Weights of a small GPT-style language model, trained from scratch on English Wikipedia.
Architecture: RMSNorm before each block, rotary positions, no biases in attention or MLP, untied embeddings, normalized queries and keys, some layers without attention, local attention windows, shifted keys, gated attention, a norm on each head, value embeddings, an embedding shortcut, capped logits.
Each number is 500 + 40 x the weight over its row's rms, rounded and kept within 0 to 999. Layers, rows and columns count from 0. Numbers have three digits each. The size before them is the row's rms in percent of the matrix's.

# o: layer 19 attention output (transposed), 128x128, rms 0.227, rows 14-38, columns 0-127
# v: layer 19 attention value, 128x128, rms 0.177, rows 15-38, columns 0-127
o14 104:566570462483496438460461540483534560509434554540405510519524487465425516441450474531520586465491484534497469471544482512543525514493478484494478542566483486504480526476498551511482542517522500502511491485469523506542499499527541522453539519515503540470570531522551492470543415508520436442457461519509590537499465617455458486539462558445520445392484450527568464538505527472502501482438
v15 153:574510536531510496482514519437511456530410535491493485422497518477533498531518467499553484492484472476530530526554494453447592445532505483453479472476522469515444540434549472540519460463414537537450448559443542451554547408485454490553508547423505477529512454508505466580490456456483462515482511559501453513542530506492506534448542558444550476455447549508520465509540540448573528468474
o15 027:499528506514551539490437504494490486485498471519535603467531547496554464457547521525573520491510469457480431527496510494565530463518457516484436499429488465508531462488480426505493482492488485507619471529514586534524521514528453584552516495458468489502527500475549532563443461575498451498542479550494469447517482458524548467477584464566404429508485486431505464465435487474520470565523
v16 075:417484501436401508512548452531531448564571514471529464556545470516559462458502461450579489520511530506533407500521511554456462573456477539517547525515516483506484496525402541493398562475525433479421515513518569493465454538524523428524496501478506474458547511490536547553539475435569464507446476426523516511459509481526502433526501519546509455491507485499507519495513509512458515535508
o16 074:423466479487460415507394522523418437467456483487508587456477483532521449502476535469537495496514535486533503505438487540470478469460506507493513509470578536496536518462596461520530502477511516445537535485548456514481518502516532526509461481450564503513493426412454522494464520472571445523505572486436467468486553463456523449495498503514443530619518547492437504547556502477441503520462
v17 098:549484608509473492492465430547459642542472528563467544481506458520530497507430482521556491494462403462478507477546520498526441480453512470470466485503540489535510540490515498508584486528465497577536492560473448502553571504498400502508519509501488480544525520499486475437415526532447530454510489563520502513477508559514515576493479523441509493514461502443531465460549564459497484465548
o17 094:504471518489534602455581457564477472570514440468462429518472467479481551511474440440467474533501501513448510463459486434528500581572526477503440498548476456494499515559498495501491487540487501531455471463447508511540487544523507545498545496512507527449540547603522561517520494470484564562526484531516499531517401526553541499540545508483536482406489440551535582531492523517530532518572
v18 113:429502454468489502491535518473576434481515489384501498510540506442453416482544470465535476487500554498553499451443484557466509493482463483467505479493486486515456526489639488511517472493531535465554515478500506499529469505546560508489542505541586509484507389510510528562511501411482488492488429500496543440559518478518483458468536521473545453547548448535483496553474476608521535506548
o18 107:495506467506489476519528481450501519495540489500501556481531498550465481482530511514473529432523566477572470547476495532515464446454476505511474402487506523535470461555497492463573499476505467489604455524527533437528492438507424479517418438520449480553491484508450461500409521492483420428500500435445508448423520471506517513508502523527536543615499537437487446480516396465486470518463
v19 090:488543522477454522515524400606462562556514438554502502514483483508516421506430508498548514505494486530510502521553571499555463517498469501481494491530553445453499517520417490462482551466518453566477522551492491498452532503514539437481614530519487515517454510501519502466453470499449548503474454449550553452453550625520517444497479521509566492449487534423453558459512526524504490463507
o19 084:415394519520489538529496488552470427502544452423564464490466456455525479570504446471486439558490484470545562505475490472389480491518506504474512548457575463438558527472515523504541509489519528488432481495532519504475464499481505531526503512496521488524451514489467541607469545505525608550540517481469423493564492441536543483488511441501480562527477529463478525477490579465469506491537
v20 084:546525462525558490508447588463483501453410512507474532462460490477499532470518588462501550474519399421469503487485491430510531517483548532475499461513511486460451594475508460468514445516461412454520492574474500502450568470472465516473385595520505506531506487441447499517412469463479482529530562511488532500494443488468493496520511508521493460553501560486452503455498549469518492438481
o20 089:473503505475543527538482484510566478503503497491484561499591454517468532476436480466550547467557518420500421551558519460493533566553491444487528484533461453460481498503467545436481462493502456552415467502446500478520541514469447478435506564507496527446514529548516502594537457500468527445495512525510514597489434563493481527452488522436501508425467430584555506504540566493474500528516
v21 090:372486458438515502486546479504532432485569485464541421550507511455502537476519462526497475549543605493551449475453498543478487574485490490498544526470539523539536465509473545493426563510479550471481490476503534508459448558493572551459499445445457478492517470506466536548592469456528479521475537463480504471524466497533499496460511475546486534449525467562476551518518451567493530611507
o21 087:548510484530446419546423528495456488453460537501491492497510545554505490487509553526463477481485479513546477527455484595470503445473505495515521518470469538530461534483548453562565502520530518438601536519563479514474493485502524486515494469509523488505455395395462459460527513505512429502470516417515470475500550416491508475464497491538485486619516543452420493491555456526478480469417
v22 149:407506476473489504513487467552503561481592461500497516588515487514467490487476528512450509504511525525466461470446515542560414533465495523542524528533468536477542476584447526477484531540592464456550538455551457541441460581509532512440496458588508520463493554512493537431517547550515559463510494437496547495452452498498493472559490452544464521566547451492488532483448457542439485536530
o22 025:531483488537461472541516456519533506499505528488453431522455477512440521539496439525462472494443496528425581464510495461442433522495545456496535506544521549526479572519491496507499477485530556500371551501460416480514459514498511437443496564525543495479507447522462505447583495489496537514448487496538551589448496543485455533531400499445568557507479479547459514513564512547480489436487
v23 100:474541571527465521504515452564502530504553464523456511451503494501462419526450464567518496466499504557556487505521479445469460449522480493515464485465507425468528459549516496483548454489481540551498503452523444457584540527512578551514511476433462512547454584529432549525484492589488571500493492519476516495473512586524506478389471544420568488496437536466482461554555499506478462487501
o23 102:497455559576512529493534501507468453511531417435489408479426543473473500504560565537452436531454508543509592491502536511515526506556555532524512489481492540491494498490460485488494477471468473516492492525401463431380502487488516419524498493493455469486522502532498469499530499519477552550490481481535418426573506445518546442480511525538517434444510515494510521441507455526542498451597
v24 099:540502604537523507523554425572507550589529496555443512483437496524480494512509502520461515515505478487468530478565492464522516480520475484448503552490534494508543461540499474501560507568528550557493494580532495486542526485465517439516513419570485522573480545511445453445500608590473556483527501584547443499532496604525479536514531479481477555486492533442477538501497512467476474533477
o24 100:592445504474519545460539478509496508585483477514507399475456477407454525566525456436434438531439471552517484483463506513465491536487508533480472453543481484477485562487445520487437477470487536525447490505455465584448527531493522519473540594482528482489470510558539547542502513520489553595535457503548509500545491452549501443536496458491569480502519500476548505440436512551540530448544
v25 090:427551451482495478532468531520417420476508457549514524543499550443559543476509542476537524464529529477496493419482414488457495520513478506546517488480480466436562549468530485481547534522535430505519523589482456498414482527507486496472515581508556528531504508524469523483507390451515483527474530514522587532471439575500509431522547479550476450503489453539481512489514593482461482526437
o25 090:457450536537488494517416508489476497474548505449492531487570480519528478495485552547580475449548533438530439510503540496475572553489542447415543436468522572477507473471560478488535509494539470475461553487527504509473569521531514502479441443467502529486467378410519518603567531475545531489475516436478442477524432477514510514520531541480471541534475514452491487513547482515490508575547
v26 097:560429562521511510514475465506453566606510545534450530505465451531567546527515515507443478458501477544476493511437557456553530516483526488448483439503518517542445495481487483521556493570479495521503499537495506486491529510520444486532432464519477483560498570502447463465474532598473490444525457590510486522564492430471530535512478408451500536549518576514506487392532469468518478477549
o26 096:575503502473510507445540438531511500567537433542484516524474523461500544551446495431476499535461456482452465535516483438519480564514452502496470515512457488440519546572453495503428490500454514607482454489446473575502512580457480504468495563512436514500538476530519533452529561515461542535539536497569532558475473551531483459550426437479544486443498421582513544555488523517490525498513
v27 096:493488481510478464457497399547522464491522505459447528472548503475535434525519517475482545482470494566517474562457480537570513566542452506517531474580458472523382497517483445481561462460497506467576504511486505446535490531530532472454485502538451528524492543512515474480448502529468541459453420521529592539455500501403518459436484523466571469524497515491507502433477389476535534455527
o27 100:482449474515536482537536489491534530479548407506613492446501508486541475567510509569526518477527530468526493533521537399444422480485495476531505508437505439473549468573443568608448495520480490514502439479459537489490470517453461505473435544473487465529488512521425489570494538444530590500497521517481512521483512477523488492478390497533539505493455473523443552539502482491469450554545
v28 090:536512487503474485512426501511452506432446541509509561492505552514487446523441520470533531469503408449465500558566538533517498517508502516534450502560499494447465531521440459493534495422472492510510505521519487513498493465523407483515476550562492542463468437470546500513399455505450496508466452478541520453416510549488525495563504485490556435589509442446493451405482494519513512384465
o28 102:448457488502547540508492501518508502497549472456563562460519463481543484504527474495551501458574500469485531458510473393482508496523445518483420507490535417498560494485512497464493497510494438496443507473497549482568435499501445541474451488452511501504550558503494479583455515510500597505511486595476490540507472516496508538436513564492504605388460490544574530521508571444467512534547
v29 082:469499508463484471497420528467525474463479544501469553472537481537485467509462490475560500423493457543502518511461511518519508458503475494529445427541508429536432561457519469500512446490426466537503514491500463483605533516516437504532437541443567508505497528502530488475449452523493457489503435557451517508566547446498568530496540531438581466589532521527448474503501516489524471379576
o29 088:501488496476491493457528483534503489519584434462477585482489465491474518461467493553545565465533536470452545510534498442540505488508486469452435498505497503487528503543522531489466510478507447537473472478407554469507489459499423465491479490528455519500631537545486499488489491436445476424463507534511548502458465599475492497538431585452523487389467425529551495582543485457499495522492
v30 089:464482496503530506485489512430534495468556541503477478446458501613483534472530500462509490492505470466495518471474500541508534437517501514464514458473485476546481465499529535472542466530476554538567487365530478469616514481503509520536465419483517455529503492522427495520512491593526482398513476552460476529552468415503510548369484502482527546565493477564496517537540499469485489480457
o30 091:607535448465485459484497512510484534481479488561465466586489513496454479497563561568483505528494506573453492525510513541575502561490519455477454489553421529474478504556470448488449456512457478596546473503432533450488550453492488446504507470477481549528535527559500493439487478500446474508496460503597540450474499615474495493485495539510568435462565497501497475491461431521553518503514
v31 086:515567479552566472482483583455509344431465525530474479461528517479518550529494584512423546509509474441478500558523451436516544505543532534504545524493500488482494523461509428437482507489520413473511464556487476491470562462447520467429419501505463520525470477489478470551523511547527511532489612498483516499447430546483460492467494506499504526496493479497498527556487502459522476530416
o31 096:525510496528525461517443513455593496491416545487468453498557510486503500477464513542535520459501501466529441515549528487445523513538518438508525515527471446452472545443424560507456474497518484514466518490449531468470521472528489482444577632472515502447479476504517470588567377509501558429421496510497527507550521537507497531458456536499512480411440519553504453458504549523516510477518
v32 083:501529466435452471474432589538456499430479476484539489470482474497554539516500510504535457474590475481530469485428516488451477541526495517486515441484506553521426554461477462498532501527388506449559485554487442489467507498515471603512445590510537484432529514474506528548421425453523427520480533421489532507545462514473544501460474458550489489532526521559508505474523517477526471448459
o32 088:509555538521509519544483499489509470411536499535478571536546552548571554456446539522514496531566478445444436509472472475493593546484452442459513513468510494499494459519559486527537490544534453521484501489506458522591470554509491479511458466544486525457554495458465467463524491484475443452501555498565476517538414524435474512456441548456488522504491474554528570503587584530524499590511
v33 110:393510494453433509498498463469511413523538533463457503509511487536540504447546550433506535486548456433513424496459498520520535496459503524474547455489467540572421562487576474496591483527543438488539531556486463467571497497502521482486387476522511500546502453497451512560464504509545447483459503554499549471482433422506473471488553496536513481578545525555437490495537499506506504521513
o33 108:534499437512521431500458487497499465521466437494471557471582507499513454490512570452558535435559592474526392580460496506498521573477467421505496397503487521444491522540508461513462461494473456537504490510444531498491539535472476492453425541437502545535505413472478538525478506461435473462478542450522559476475501513496571449489434508486511495553523513531500494521574471450467523523497
v34 093:643474519581471487522525536531486556552409491510478540474429485459494415537524487541465465485514501573494575504483551462512515448516495541490446489515501463465416525494551470532507504513506521492541501536549562478487547518536472518534450493581512460521461534467457536499443531533508510569514428589529475493560551492495550475511514500459536496551505518520439498461473534573538465451544
o34 090:525484511473529543472587439501525466556603453557503572479444467529474534514450451500491463526449475456515521559483495472512494493505475566477461498486494508441540468575454511424496480447470501567484430509457459524483481538461406441475441540535414463525530541545512488471388577561437488475540550507530497541476536523485525488512468455479527518499481477487545504497495550522478508431531
v35 097:531493493544511543557506527469504499474479438465518447488451502477477554528550500536465473545528522432505484416457451460488468456488521493471548537410516526483602503475512542501495523537545463456487508491485518488447507529491578542489522456492515496504494531460425542567596491440584466572550619495490514508512478521500506494460451544534448529477499520537460485499481596485491447604473
o35 104:501574511543497488548430528497488487480488539519445483582476533516477516492487529470484453516483516475473435536474520547531566520523544500461572465536472539492406475489501441422541487469497520490534544530519440478478580517527524411493579483543516447486403445488553508447526499592462423479495522458509463475510503457465543486466551443487452463581553534436458478462549471539489479488502
v36 108:447488465488472493490521404492491499579538481540499533543591510416611508434488476480472515480509511532539484476456518531524530525500487490521475480486492454543489545493573455512476564520560545507475533607445525545473500542509475497497466535450472455523504396537561496433426536474456450519488453541528497524557458476488486473589522539476497565478514495539515555503521468550539535492570
o36 110:459460500485473515489564447516493450549506492456528530438550447543551455490431471435559513465478544478572452548453464496458453509465486470543497518489523548506522493567518530573539512540519566503508500498529548576479463545499490565517442467512491560467544404459454552502490536456502498508472539403498535507486564479537505557600492474567529476572484451516501535553533511521474515490429
v37 098:533517562478462481478505517466510451564501536561456534509462445450458503496482473545592502481528419481482563427566497459466528452435454477436487492509497402478496523504539537510463476545490469586480501514503526507577585474501495448571532504484571436528576432497495494545458487474473464497517474622466454516519533518505528525480517528509501491498512527544490471538507581511491526454566
o37 094:548491509480505533443532497503493499495510476515443484516446404521364521495442430472484520488461568519500501512498477543534490587507522547484469453569490540517479502546524564409541506491541504498507414454452479484505543471547477516486539490525487538469549531596501571517464456467526456488537482477495546490475481654532511446567553507456539492471479474498538481520503526508520528462527
v38 095:636538481542485489513437581484486475430401515478493499489451518484475494543500564501423509459516450470512556528458518439494543480551545492493464454516512501502448561453500426487557411482515471422556467549515461486442561473511460521474448573568539536506498544485487482516453499505481497536462504556495537520503524535499507518465494498450490472548514569519500443471481562479537465421487
o38 088:446553539523595541511574463440591511527578501526468505508528504506493564483477473534490498470519493438471467562557481389541514547506467494508488509508482467460513471514445548436472513510473451573463431509442510456537509478471451468465500573519421484503491582523528481505485497520484566433490524544514524529524409546514474507495459476457492497392468461540568518463497520475512515541518